config.yaml
vocab_size: 8192
norm_place: "pre"
norm_eps: 1e-06
parallel_block: false
optimizer: "adamw"
beta2: 0.98
warmup_steps: 496
doc_mask: false
steps: 10763
dataset: "wikipedia_en"
Each number is 128 + 32 x the weight over its row's rms, rounded and kept within 0 to 255. Layers, rows and columns count from 0. Numbers have three digits each. The size before them is the row's rms in percent of the matrix's.

# up: layer 3 MLP up, 768x192, rms 0.114, rows 8-136, columns 0-47
# down: layer 3 MLP down (transposed), 768x192, rms 0.11, rows 8-135, columns 0-47
up8 120:152110106133145159172152137127144093119148137155075131086102093136149172150103166066158150180118147166140073113089133116105115093087092112113133
down8 120:110157097082120149144119204105147135155142141109156094146146173123079120158113110156098159093174124129089150133147085165134138178130148111130110
up9 043:153152128143108088125119057126137106162145135136125120143110083130137091113115162154129142112100199108104122088120139117157139203141060110144115
down9 024:113084126129104090155172147072122143088110169110134173158136160105143097148144118094096123106086144131207168143100198187117106085111117092138158
up10 046:178184135150145122135133100136119092112118118094121134103195115141132123110108124107146155192140206068104142105087151130105130169162039138063152
down10 028:102177142169145149136135083087118166147102147152118138124121105133135144142146161178104052160194102071155127169135075105165138057081112039137125
up11 048:181116127121136060101143094142131099163104103116137131104119113148110146112106190082152156127151143128098114099110120120138155118146116051139147
down11 037:102170146177140199124155212134114140142146094160116100145102125099120119146100148097111135132075131113141115148126117123151095116125185159145126
up12 038:119131132111144131094060077175091133127138116082108108099100075115163107121138158132179084123121127108123149059109164114086089129122098109091104
down12 023:145110089145156150131106146139141109131141129049132160145122141103140127111155154064112114148104080125177160062076126087149070078135109150141153
up13 057:123146113145141146096091071135134072117115128113136149121187158166155110130149186110152144177157187116132146079078123107141152233196090111100104
down13 055:080077126064097080130134134117141127136133125143171141093115114170147174127147146137125143139092129137125136123147157142125137146094134180154103
up14 129:179165157076123110132105094151100098151078121093092072108170102103117091109112106081101144150150172074077113112112128113142168179136092141076098
down14 122:166139128151124075113117080133153106125121106088090126136109046143149120091172118108126112150136121107165119125119179128140124122097076080149147
up15 053:198195106165177141111153076093080091160098089118112126129137117132117134107184166121165131144156155100090107098086168113117155152134042114101114
down15 043:124121220153159131119120136057132150102158144056163172116138159105119095118155133179138122107112144110188159130140146111142087149187098146127128
up16 129:159066102151112163063164100140146093128150170065096102117123123168146071143147154154159082139132107139152162080097065142100138125136086092130159
down16 135:132156112130151132147090113124198141078122141053101178117136086120131084118147168129139138130114066179086129101082134135128144085143124131112130
up17 043:149181120141159135102097075187115116123122126091127078143105113116120105095129125151156150104163117073102141124119140121085181156114074083117106
down17 030:106144143103110203131107098109160188126177175156137120137086161117143092124123115138127104062085123098114189129174127105169086144132152203113093
up18 119:158110110122133092066109088056111121146064088127123090126135099133095169065164097120110162135130177093114141102128125096183080203138110185121122
down18 118:096103153186112170165134161136141152154132122147135122159148114163088096125080098151141164161080090134128131135147122132086118143146168071176163
up19 109:119165100140079053135139118112170138142126126162109104134095150187213137141087124142092146129117098109153151081130203092097133122111105159033124
down19 112:108140129109167104124133163080112189134133094145132049129104156183079106125063146207099128170117154116107190188148069154082086097122121165150176
up20 113:083123171187115135148131079164108069104133153136137131126134109155159128139147166121129137144175178128149161100095098161117175144089060152157131
down20 117:168102152136161170158095154131106104114108108142150135136114120079142140119090132131138105150064107113148177182083121096121157095113144099136190
up21 047:202149193166129107155116044100119084139089146106114109135188119139127096115110169069168140114112111119118105110087164025144159193193041139064127
down21 033:119118091172126088122112147161111161130103173113126178134102131150114115051153109110145123105175142151134101122136092162136120147168150092165104
up22 123:104072150124148102133174108132179115142166176124106091113141072141150135152091164099170101186166076151133178093039101104137104168149084150096125
down22 128:161143169088078057114145117136090130179174103158094179153142213117098089153121154101127177155086162109147145125133121119139108114116127170151147
up23 115:100132176157136135182140098139085099142160127137144066150140158124123092105158116078157105130158147127154099074154164071179123104199033088064196
down23 116:157142100104110184060172212184174116080086151129121127215092125130128124119107029168092093081101127136154133143111069148132111141106174098153112
up24 149:148142158123169099141143072154047147183154156130109139154168093165134092136097123127168117140175169156125089104138115149142157147126097091134093
down24 152:148134127172107141096121139122151108137116138139151134135133087102152118086163136104151119139109139113100078176139140112144131108123116178193162
up25 137:172093128140131126143071083135100146139138063130126123121132056116133102066147145090143131124111161152049151094163170130112138141127107141127108
down25 129:152076105146166156162168114139152143145149102139117127132091036089145168150132107141197151065119108149144152136124056095132133172062176071135043
up26 114:136146103138090064178091104165112122113105123076109124144175086177081151088111159143174140091158130124074070112103135135206125143170141158142130
down26 106:094151152194141117129095130116114225114100173125142130148130111115169134166117093152062158170135091104048109162058089147145153169096112079098172
up27 099:142132121136169095069074145079138135100145103111149120113127189167112126129121131153106133118131159116113207142097082160145166138104082149136128
down27 118:113162130116125097162106171122090171138151189122159171138130117188173098116134071126125066090122135128079132131097048112153144084146154161153131
up28 128:212128098076130086051133032127090114155102123098144160096110142109095062135131130117164145176136105121100163104107112090200162157130097135101106
down28 133:095138159150161169147133180112093115079066150150148150134111161152120110189086079152082157111141112113135088124103123105140097178081189106087136
up29 117:135124090101138162063158087146060141135151145168112107103097077173134113121130161108121207141129119083150172093131113138106172136088079096086121
down29 121:150126157148192102129131081145145131170134154113163189106101114093157171128130105119096162133137163189126138109090074100060119105121162137162103
up30 113:217144151126143129111112133164110155145116093081134146100138135151084078126093153036142118148101196072102085067103115096166103142141146150127125
down30 107:128120111123066080150149195182145134116163146123107130130183085124139122224145069140161115128117118117126094192139143069107131091153107106155163
up31 055:112141126118136131113138063101105106108131101118162124113102144141118125123121152099170134125138173147100144111114201098151146187143081094098078
down31 044:107073121096094103111121139144145137138206179130119203105142148108127151187197089142137130124091105116131129138140082112127121076101142105080138
up32 116:126160099117116062180147115133091146100092177081114134109124088185189144167138128076187171144173174181115109106111127106147142083097098124141115
down32 121:083066109124115133120149079134150101140084109102141199090129125133083118113151088084149142136155190150161077113106176146088132105117141082157156
up33 164:154152144119107097128141112164081082155097114113119155109142116133134132133165166092211126165151113117042147118034161135126145150137085132098146
down33 135:146126079144142111124126126150097108116095097127122131097106122093098127095151105111170101159109125134110103172146119164122099143069124111097155
up34 118:173120176069167107138139042135089095137078161098091095098143126122132081131169139105129149114124156113099090063153109101125159114133069142099088
down34 123:121127101115134115093115081079127130134164168115076118138116098131107139164146118203099139174113087072179188158095164137144148163094051115192110
up35 123:146105141081129180109067108116195068155127090124174105084127108141184073094130148147101147139122129137110098112079173080112164161247116103127155
down35 122:177119170129106110134104103088189110102120074172185122126165119174074143139145101203150154160094139165136117125121135149092092117151115147150125
up36 050:103147172093137128129060065127120064147069118135137144096112093120142121122123140115135119149158159089045112130085131109168124169144106143102108
down36 033:184243118210124086158128094137108158141124115144159158182161149117127149110122119136091121160134105149093149171146132099122078118142191079081126
up37 122:121139108146142112167148088074106125134132181095133099111152104166158134128180106140147161179113109153082117152109160168094130132098144145167075
down37 126:122111198126159179138131179087077161168132135142128112087096141078145135131157128096166158100119055133119126144099105113109119132092148120137144
up38 134:188144091110148141127089052102163138166138126054113125080075145189184127165131084123126166162169128140091152063147101116171124084125140082155132
down38 138:078086134122088137161123101063123118132101094099081113126111190093099150090101141130174157133184126102133070102180140142057109074144113108082111
up39 104:164162136126130142137147075165088113130137111139158145125114108188106135072197181142082181130155063140130133146106111111226176066136086138040164
down39 101:120154125191121122075137167108146143146111170167137112110150160140181132173125133197100159155111097110128133118077141104194151109134132134141114
up40 043:163139143171129132114093062159158125168075091105120126098120076121147062159149165098137131154131164108080096096144129108118157160132096118102098
down40 027:094130104134158125147110114148120135118147154094162151117101083102107117105089105133117108082114075151078144125145064080053110145163156138147096
up41 115:216121127126128081176157062105110141073043137084073077133053172129140085111139067155114104149102128142092095095129165130227134115107117069141124
down41 120:089134126134132107124145148101184113155115120164107117085185106111133158167104084109127186098128158080150117061110130111075149076162117097095080
up42 143:115080141143118129132098073169144155126129165114151088089099122194151148057115121127163088114090156158088054135094086088124149127177153097153170
down42 143:139179092115093106133089167068154097131067168120078125076070117065112169115132169121114125104192132116086114072184148126144129145149144190108137
up43 046:138142131133111128085120093115138111084109148081119117132148166166153104104163110095217159155119174097123119161102118107094168197149108127113107
down43 036:140095150093146129149147094138167167134074146121212144245120096063093107127114070045091113155151181138157188115176132105167079093156097134166156
up44 045:175154106147130151113118067182137117159118140087129150132116136121135109091115134097160156143160148072112067082117158105135156146149061087111125
down44 039:119175153187106158118074151095230131127131172120186120111129122112136090169142128036139146136088174145113108089164124085148168151141146141189096
up45 141:102215089099117143047120058135128160176147166138136166158071163183156105187169142125143140204152100097161184151136109172150183102108087197129100
down45 142:105096127107127181167127169168136093114107113187179101161124187103134084162107129096082090141121144200133165143197175145143159117136142141083131
up46 112:082188120120103143132066046113080161164143185126118108147163138131140105127131105130173107148146140147082117110134156145101194137078104050160100
down46 122:057116140166118178078117136100142172121143133151140185151153187138105146155131185171157130146092115138079155092106115125107164125120131132087093
up47 045:147137182115153111105095083158090092134127181089132115150174094150109105097175171076170113155109136135114172118099137133172114177175097135114123
down47 035:120151164161102134137103154134187149116141191137157215085126145150102108122108064127123120060127111116148150132134204117133151165129120149114094
up48 054:166126188110158111072108040131129137129080104120108149157125122109165125082163143024144138144136134089107129130063140054110138167139049078097135
down48 042:102126060084106115165160147095159141117172108080133106141150139114088152107089154151125149139088205115135077171068106115179143089111103170138129
up49 139:145206165153097081153142132129136128128129155127139183118152123140140122119114181168117152151169104118188146095128183082112155122125108113088168
down49 137:196128142140122123140100153148118127122144139127159107117084177089082137154149110116111133109112080127058144157092077111098024070160108142093165
up50 055:145081147112117196071130048101086138154083102099140157109141064092115109113127183079161123196143142091117200118121087095132134145140100119091110
down50 045:121078081108059093134159130174153104128142107069111112118168131098139117127170098132118147148099088173149146143137191110117095115088132128142179
up51 052:148115111098142114119172131074094106165111139062158140110128143144142101119121134117129160142164109123133104072151175099165073151144086081111120
down51 037:118121135129114112074088237100142168156111095146209071199130107159131154113162155166105132116104161122062137127136108108115095166126151117125113
up52 135:135124106137152155122139078125100098144059138144145157127104127086131108137133088157122163087136118120136167108106170168146147157099093132076148
down52 138:130153119141155170165091161137110121125054108119114073139165109151108128094140101129160169097115107071127076140137159089105101117095063152134068
up53 044:145130147127143111114101123116087145151085161101116119130122122147143096086159127119184124159148141094074127135089149106158103191147053142102135
down53 031:099130166147103132093185113106114120140140168123168153145108151113137113200087109178070135162110152133156126184128149162131130194118161162138116
up54 111:077103132091160151061125120091171082141102151150141138128143149143125105163038196118149122099110124125113129123131160099158113156178113132095135
down54 110:135174144135153117153149155154249103147120138106069106116100141117086144148082127115138143119098213077135158077153126121185124167143147121098063
up55 124:162051126144136109147120103117128087100104078033093171144085137156153087101101176136155112163117133106154123088112128164131168120111096136132136
down55 120:109088155093172137123141095114158153122186119158185098053129123057145144140160102200144117106123109153121142066141163139096159137095111169108130
up56 039:113109143102136109126104060085120117149137117085184102148114090132087122125166143099151134136147203112136155086099174092136129177117075139126069
down56 031:098079150122125084118173132133137083147140121195144105139144123159148115167145112195111111101116068115104166174165105133114065083059159180127117
up57 051:146129127095122150134064071124123091156105142110123085097130151114153080132173123098185126144145133094104158118136120086123179177187121123131110
down57 042:135085175141157103137143178156112118090127105112099128097127179180116129073136157125174116127179145120127169127157155139137139146119104152048142
up58 047:132168164086119129146068102139127091166099122088115135101108086155140096110133162089170127122181160113121185072134142101164137132200092115083131
down58 029:110141129106147099154183143085129071130117117146181138141132111149117125103125104116106163114111153173103100161151122097127111122187149204086120
up59 129:105110123194148126148183127134110131133128143181122105138123104121166159092167172102088169114169118115139159081133183135113173138116096118119169
down59 126:078124134096158164132088117093104156126119099174174112081078089136112056179139095151074122183130105108141100119124069125088110067115177116144103
up60 050:140109102134170130124110076125126135142108093161146112069129120123117088133117087110193129131160171114102146102068144143140161170129072129106070
down60 044:115129180191125132094153120117149171111189069140136106145162138108055117156103137104182108117119169126176102135076127128072073139168177162092126
up61 118:133075119127151079134139129127125144140117121100116101082128102094130057152134117121174097118109101120162179100097090102118153175136104124094153
down61 118:142069113105099212154176208122143095102108197143144130112129126075129103165122105163101083148145095106110101120174138136178141145106129099149149
up62 051:104169108167124095124105084088058083157104177089164126152159109182138119094100128122140126140117198127143127096124162067201133184127100092105090
down62 047:184110098127136057134141112122142149093123093085131139127064165116109053164048136142147192098104159125131119201144097160122127115189139137132173
up63 043:138140129121129125124109000128122094137119065104147134122117132107156100071154155126153124170157193118100135131076136090123133160118099126093115
down63 033:149221130111188115165102079124104119049162133133140159139117080156178130128125109134130115115101129136116139140093097120154079137096140107149116
up64 115:141082170131172136105100094209121087107165125159126175124193115183179126116180137140094125100091081196111141114120168099141177178107113096148121
down64 117:095074181135099120161094114091167164108160151148177153078152059169123172136161150102115130113159094151198108102137150135097152082140181159107088
up65 131:143154089128123056090103102084153160148112092153125174097112115119141128092110129178162107108180141091163167140125173084068178170146088106069143
down65 128:092161107096080103139113146135118134100109161119169111190092115185171079149091136173090129106083170072066126141178108097130078105135126167176174
up66 139:150144164054128148088125142070139151102136090137116152134118113153176135132153164136152147160085146126103107118126148113089099158195128141026099
down66 146:149054136129097124129177108050183171126051082124104153143099160092161068091177158148162114172061092131104149176123088146050070126120149166146133
up67 102:097127147119139127132144148137160137155117142090121151119170120140096094139116102124102108149124082045072136121110147135149118208173059144106162
down67 114:130138110153125098191155136129203118131141140089093107144157137109137133130063074191158148086106075153138138122134134129117117092094123146145110
up68 043:150135139135122105101067081139137091168102115107161161130142119119162102128131134079169158154131177113096107082123151107124120182151122128083155
down68 026:105124135171107161099142165128132159112139138116128139133173113118110116108129077112121109094136136141145124134118130131152157106149122132116048
up69 111:139158117038139114117133138131111105117138154087108136122093118177128144156140105146190115121153130088106143096090161098091141132152104139029110
down69 118:132126072162136103133135089162155135114168112126138092112159148104073118096153123141144163093117094077142105180146135018116184171122187135144118
up70 035:180163122108145121100111013156118082171101137102189101119102094130123054142120138091207157127117126086070126131078142142158150178132088119094152
down70 027:106160132130131112195078182111141162121108169125119137132102167213123189154112167101101123108130149097160089122133142121125114073203143077183131
up71 119:157123076131120137140164136131108101096134144181142117149102162157178151137110143076150173121143173055146138100203154183114164138088062140087150
down71 122:101136119138205155151121057084190125085156108138121194048124134117128106132180096089165081125191132122152107115119143183134083112162137092160135
up72 117:152126086092120168096132113122077071131131117062140143158114107102132164080100177084143085134140145139170205117096088102096115095118105100118151
down72 121:072120113149112112131157124120112112186132153097137102194174102126109123090082153103096088112147127146085125140144189070163115112074132146181158
up73 041:119105151150140146112105134122120121128096154112104115112099067119159117097090165113180155146169166134138132124097111131120150156191101134053116
down73 037:091117114174149141157129066181107132151126145077118148100123141106139117114108076096160167143165115163148148161129060127186090062130138130137148
up74 126:185102136064082136093161123135132152124147083089119149070135134110195101176091138130191146077161139119128173062110153112158078147131099132108149
down74 129:129155130143176121143153180178128174057080098129110080173124109098152079111111105162126166162175151104063129155154125129085173136118157153105150
up75 053:171149147135123148117095054122133120132120127115135121066149102168188123049141135084185120124121152090096130106122156107179145156180057108087136
down75 039:142145110143089154131126149089189148116154122152128106127091142148096112142142166125130129078253179141159140181172141077109073101090064169120128
up76 114:144099133165109131146129111138137086138152117094143155154122151154121109157145181135138160093112150173161133154088142100137125137220093139038092
down76 111:135191136141150106108078136107150154119092117121110121093050159155090205144131111194087079115124144098111089103133092117108102173158172216169109
up77 053:143125098177115124138091059128118106143102075112121144110144096139156142122115147107202191121152141128045118072086176128113146187151072123098142
down77 046:128152173123117096090130191131097130092177118046162092154118133079150144148155150108129113169158138122101123128191116076142086123151147127124096
up78 134:184136147081144106084115099080121142152157174100155167102121096132137079147160139106180156166039118160139126110090110148145144142146116107106120
down78 137:186118125156135089198168075109138098137072169150098100130093174119121142096143127135124168091117129132092143188152144171132143121110166138153086
up79 141:140187123120110175037114111193147136155139139113100173093102169128142152102121124125151174159137084137114085155174159076144180149159081095084091
down79 148:154091049123102138156118087086166150128123129146140064129166145112130102130153145120104118074144169146147118106158159133137165115139139110152105
up80 044:130184127125139109127133041101142110090075150084155110093143081138143096134156153104151110169157152116092096119096200107147130136142119150082143
down80 029:147095097087136081114116152085133093146165135144116076196129106174119138116117134123185119117156201138135179130156121139104027155116115074099147
up81 134:130174138133119145093098093133136068112094141161124102113155097190152129177090152134127100153136131119071205146120069113083166174139135128117088
down81 135:183145127208079140135106107097106124169120100137162163147078165142097091130121112139154113145092172198106120161138093156058183104178172138093105
up82 101:197118150108186142106168096149118117134107055095132143143068093117119116047145154084177112182133078119141178146138116086167138133148114149067074
down82 109:111205108135050132131207137108114137141084195166132154132190193196121107163122084159092154164141145163087156085104119102135123184120110125143135
up83 050:193153088130124130114140102133117112140129098094130163138164110150124116137118140131136157137188125115105153084109138086140111185143086113122102
down83 041:164158176101081136170128086213101130133120123137173118101107156078060115121144083099126149157139130211124075101084111084175157168124090142055121
up84 125:115127141137144156062136116083145109145122098137163156171116076192165092110157068152147111133101177140111092098074159135109129127129088124077132
down84 122:110181125161106088128112165091182127120112144123161154152107115128067170135120126141181084139106090092156076139114129107079165164157166103121126
up85 130:179087112161100129158131096160082073137111105136117151114104163142142138131128121151164080111131147163136140168105170132138159120138040090099119
down85 132:106143083094104155102101134150166116094076059132107120120166123077145189154141118138076188117197179107127093109183102072097130155182165186140075
up86 082:140111148134142107164132085093131134117123079118166156112123111121172132129125170043195171141187163163140123141117107111135085135119132063106135
down86 079:132101060133181147172123100116142156140134072121081153118163143057110140105104134157129174125106120186098057110111136129100143062092112121137123
up87 057:150121121114134134101119072145163099160101156123139129103108104134141131131124161116180164177132180120119155093128162093117164159112043092140117
down87 049:173088127123107153164126151156141104130116159133119199120179192115096032115072145096180124083091112144123109184144118084128109136142096232054100
up88 138:162209133083080144028114117117139152135101193147133129096114119138115142146163165089128164086161173152151108173122133066074115133137126120033135
down88 147:051137151104036120161177071132109177145106113107102178133131064153169169142133142127089159111078140168157092126114106123131148143140148119101155
up89 110:103096158206148166106112123152082091148084112116075111089100145167115100140114209083145119137160147121189111105142134124093149123075103091124148
down89 116:092158057207134152137105147158097160120093122165124087124153101101126171122176134138096160114142098148116119158104066134082083140107177109075150
up90 102:150122173153116129133082083126110073202108131096136147073134171176153029119117151104157108133173197130173126097089126138160106113141127136114131
down90 096:122143102125117186129137160128178117090117153156143119144081127091085116123100122178087195168144140112052114148151156133149114140084086136161124
up91 149:089204111093127097074126104142111125132107172138124167123081122162110102125079200103106120090172094133128136083120124174094167175124124120134155
down91 152:150115116117113135062072075081103155143185129151124128111151122101089097149160163130177096181098069131067160138107064165161162131073112158119135
up92 042:130136134079110125080143085139150085114092118071129119107135129150136098115135143105131142140162158105097139140085189127141142154155073099119131
down92 021:092169115128170097104148089110095086123123164071147137136115102147106169137111129078128128122190051074109120134146054127133107163146143153115129
up93 113:121104117120080117202122135113083113143139171138164112125147121105171115158209182147188136121147113155190208106141095127136134113157115115099120
down93 120:131121142155121203075123150148160118115111115137103123114107138082149064109109106140142103144057143111100091133121124102107144136199119122166136
up94 111:223119116113139113155099112090144164142112117114138062081115101127128094053134125121128148131191141138192170069036179107182114124152119114119155
down94 115:195089155099133119156082110111110184105142127173132088194113090092099137090111136103135141118152117151117149183134097156117096122138129169109102
up95 110:127137160141181173107107068100148141181131160102130140070099170101146105129118185119102135156125077076106168153089108126108120204136111105089169
down95 117:127172113186105095140089131098107113116106120093155105137132114128122101144130143079135100140152133128167157140115135128179149137153129160143197
up96 095:118091169094085146160132086066075081130178140134132110123191144159124138173079137188130122180136087117148153101136176152146155166122070113155138
down96 102:082130126093118104069094136162126120152189151115116109115110120061108105125149089096069200148108128074099076103159122134135175139155141163109131
up97 128:151098139164193146077100105139146091128090078047143136099152121152142078158173160152102105131099135088146208157178152089160101161155115113103169
down97 133:110113114115116156176168082106162136088145123131133133136149210102115111085141120091124175130146107096148069145130126102150160092101076141214109
up98 044:158137151134135133136105100124126037140115115073135113072091082173158104140122164073150125147136108107091153122119169062149117191131103105118128
down98 032:153114128136118099156148137144113109123095099118123128149179129071172116084141175144070136116102169143170150122137148079131075122131102137126145
up99 125:141152090148123177152167136083149092105132184138106123130107172117206117095123152165132187115172130162122194080081139121061153168172100108117148
down99 124:093101099105152160154151141144113226101160105105170127161056112064129101139124161105178159114110134164072129128148107111088070097128169125139154
up100 117:143132109112140166123114117138134116164054122109113094136106107149191146160063086112138130128121152136133153147168067100152109097150114144111090
down100 118:106146140125108134109130157132152102126099179162086188208133095092096141140118083096120075122150166077136177128074115142192150085126143084147182
up101 046:166126173147134154103104110145128077159141107109127148052172111145160077162114145134201197189139143075106163126113152101106120161166061125097121
down101 033:121119107108096077110101134162123138199137134093082096149117106129131095103170177157100092103092112120099098107135077107110130076127158101139134
up102 106:188184127088072119146119154154128104151157167131110154201117131152123116154074168102203175123112168153192112105106154104090190092120065195115111
down102 112:086074116134122117134130144171124173151108152141133042106150110097146182164160106139084143156155120110069075141039120117133135215158177118128131
up103 115:137106154156134157135194070116125118146123148194140147144135111157112124087163131121126099124116087116085122132159187160143217206160088088142144
down103 110:135103150125142042082144126179157095123144104155105153103129129125105184133136112133110089130098163144119125174181151188080199176157206156164066
up104 107:189059151125143079092083117086113061089092093122100164121141110152110092150193203141127144077125145085095074120098180134149162186106143109147132
down104 103:070119092103073156097115198124143163056125172117203182174175133164097140143119085097104112154138162129110109115115124114115155174102127133137167
up105 050:144152097093079135163127066133114081137120154082118111116143125122132097106108110061204132156130147113078116076110186097149133156151105139143087
down105 035:144113091148128118130102182145127113130121127138129159108155151127133156157152138110122060126131128155109099073159112141156095140137143102221093
up106 115:127102129101092177084143126066177157093106083096163141125134171150105131162073155089114156141173169109116138175090096180192149149116098117147162
down106 125:149165178163115116143176135115082180118141154099125144193144141139181111096081124099113145130135121128114141101156141130131093103141124106186160
up107 119:115061152148113162091111144088180092121137101107144182142116159082117116135168161162130161127102119122093147135122161121100089139152087093117138
down107 123:137145175127079072168104104137166084145133122111098220131108118116155122143149073209126153145118104128110071092109087099169155168139158221116106
up108 127:143142158189116181140132063113115167163129115061128101049137108122101123090150129025170154151102117143115168143100145105164134113125085145095105
down108 134:084094070159164126090133166073138103144125157157138196149227148131087145164092119106132093132147087176105144128132153173087142100154152102137133
up109 055:113141152137188107109098086137082085136149117087094112118142124134165086129115165102167187131118130112090143116104118117148149185160079107056090
down109 045:113103151182173116105121116063101147114130181122122118136091139099160135103155141126157114110120092123154146152114146138090119099116078130083134
up110 106:172201092105108125132146116110119085085103091103105082076166107162145132111083104104155103090163178115076141069063182117150156209164105120087117
down110 113:171152076181150118090075097124101198126119137055099144132125160050145115107100082129133118140093158145136139108079186128194124059128163135116074
up111 124:216085214087191123108171112163123078104082074073133117099139106164133161109144118097147145158122105104108125158163105140121137107169120113090120
down111 120:094119128081117118178134124146147105109104091123140140169124144182099091096190131148136098137123124181172142135117128100078174122092124170132114
up112 125:142115189149098116164171051139126166140162143159106139199133159150215145134083144128183142159191168146161166126127120108138135106151087068140114
down112 124:151105087104109080143096189083109144099132144076141120064148080186096178101165120154101100122047089145146093138103125136135112125112143158086147
up113 048:127142112106147120110121098126080099149098108116137113122112126192119096121155144096182098178124144107090110074110157123141147146169086123116109
down113 037:144139096159109127126126123137118142121136115088151142154142079132132126193112120154107076123079088123125136146100110107164184149142063160060173
up114 048:127106160121148116098133082116110123120138129098117123120156093158141144084133130074160165149135152100140142086089128076158104145137122096134162
down114 043:152108120124177078140154127134186111120113121137202110110030166101132162109129103195131115093142120112161149181115128138092075097108137229091094
up115 054:113170143154101172060114089092144128112128098125142095117124113142114102092139137091173149183098109053142119071083213130133118164172107120106097
down115 047:131133136153129178084129193120156136102139040132119122135109091131220140173144114158071063088086156126089090146141122099119151131153128113132130
up116 047:159119111123151134083077098092139145159128091083131135093160106146174111100157123088157148149136127120126132146142109104116121161138096093118111
down116 029:092106113091146129152078127143109101135096078116099174151164133115108158186160145137151102089160105140144130168157123106115123065159170117110113
up117 049:152153218107103121110124111115119105130118130095101116129142110151128075116163159092146183152177119120106120121116158135161140198160081079124132
down117 046:172130101141082123145116147119160108080142141156168141052142137103089133196147125131145181132089114130111119144077123152066092164125078200056146
up118 132:169210126163130086112101101179128065115088205147132147143133161193091076110098144158125108087120146112134074146164156124143112145133129134059161
down118 133:102166195165116161185131202146072123118144115111129121151106149081181194101144116146127134172123125095154128143161176151178079108111211085129140
up119 129:189147120172121121107122085136089086147107122102127103133150071142123077115109162127137118135124208092092113097065107183098160148139132117150168
down119 116:110151128099127124220148081136132187143167114105143108164076096120121113062107123068098152163118134105148113166167136131085084082122142176129122
up120 057:187119114132124119110107071146112096144110093069125146143145117141157107080116174145181141173140160105116136092130130108154144167157046116106137
down120 051:124144143136162150094130158120163157122116101103124105253057075093103177130111121103088199144082154146115113219202120141097122115159150117167153
up121 048:146115130120139130151116107118103107141069093111146150110150139163133084100140127066185130144163128114128129087101139102120144129121071091110135
down121 041:165110156105132152184091117061128131121159084093169123101123126157170158103101147159161115109137149161130156057123122100120123120114133153076086
up122 127:190116126095103098122138116094128120128133146105088091113120151135217098109154134130187173163127149098060145135096111160078078140156125145125106
down122 127:112109096158108135137195149172115161112134097126194096139149111094169090109091143093150148138121070087161141128102104179071065127090125091151098
up123 125:123207095122128169064149100156085104146116130155105096127136136211123086135185212153111178162170114087155166137140175130128188130124090121123134
down123 130:128160134120092117133155097126128102117144108116123142098130123178068118136113135092110089154111162146116129142173120166076080134074084134117107
up124 123:126114154123134136115088160081128089118157061132080184120073103183191139116145182080203099163158098113134075150161129107123127140185134087074068
down124 126:138052146162184108145115094116156161170109071074155129086115068136155109075171114103118153152072110089060134125100090153140081167074146117165147
up125 040:149126090150146106105141081090113089151124129093127081134120142136136124135137148109175124134173144136095118087115159099140126146146112070116140
down125 018:077121152129118134131108120131157214188134143134154102119130114152137141158147103127150112097127130138146189078110212192107105111120128100138075
up126 050:111098114098133096136113114124121075160101098102155139109138124128145133114145111103152107140200126083143107115116203104152123144142102107122134
down126 047:152059156097147128119112123079147136136130058153089151138087126172114064130064151135137122095120043109116142160098129121177128153133134147132089
up127 108:181148154099118127045139122108154135101160111084175124153116204107101085162130149147113187140124119094155134082156155096151166217160070126052170
down127 110:113102144164095087146137236130044128120049170074159124089149097148122105108117102140136172129137154122085112144073118131071116087136235064120100
up128 050:162171126125184110108101065160071091117100141114125130127149096121147124096128123108161121111155124104042127035130115168125160146152082135089114
down128 039:139140153176168141165111135114149188102152108150124177132161145187127085132146119191078162174157136108123164153156138116186088174128093078242137
up129 128:160141101086023127172162155176082102158117156080114179120086127119138131150075089114137102087143149089087157111139121150164140054084064162121107
down129 127:156138150142198098130116143150215143135140109157138086145165125151127152096160159121118118188128189158138107181127127136096133168125223159125180
up130 046:119120165155107129153130095169127126143088190122142176126120110109127124174125157129158127128185145120081112085084126110125097234156080125122158
down130 030:149122070137137087031097179124186130125109155171133127124112109069120084135122113082130142165154092138143163153130175135134144118142128172121080
up131 121:141174190072152134100116093140139153184135174083138098120124112195133108070096083149165178102102109135153156130107139048108166173140089173073118
down131 122:124105104139111134153141158135159138089035051133119150164125150119155090120090093167142167120121115158175166157145135135141182134173144148110127
up132 047:156140153098120101138113094117108126145111146115133097093158115137160088131115171079127141120149126107073092071064111116163191161173058086111174
down132 034:097096128153120147090114147126179108131191139141162126131105100117075127135143112142123148102086140085124117139117111128121144071071172243157158
up133 147:210124115134159147081092077171162107079137116133114125106113106175154119137161132173135225125148105099112125141125179117130177168197126096101138
down133 151:108144104159089071153158124134122151154133114151106117088108164075165155154110141061089155135121125147155086139150133153117134131186153190198136
up134 084:145110146112163125122124078105095112123104126111118127109115137134115116100126135139190148138178137120037111116100152155146144196125045137068109
down134 089:124131160116142131136118144130121162152112139158122151106078149110176095116103182127081095100076189109075158160137172102096156173098136128152128
up135 137:202088151084141127055138085162144090130103067125141192114131119138163136108154132092220129163197147115131133149070099180148116111144148140059161
down135 146:106163138076093123128157077191125123123068052130133161151109095143128159137100197114185064138147110169171070127090138102091166106126120122105123
up136 112:119105084098120166082140138117104140169126096110067134131154151163143083153144164093110161184095128122193118108143116123110072144184139081118139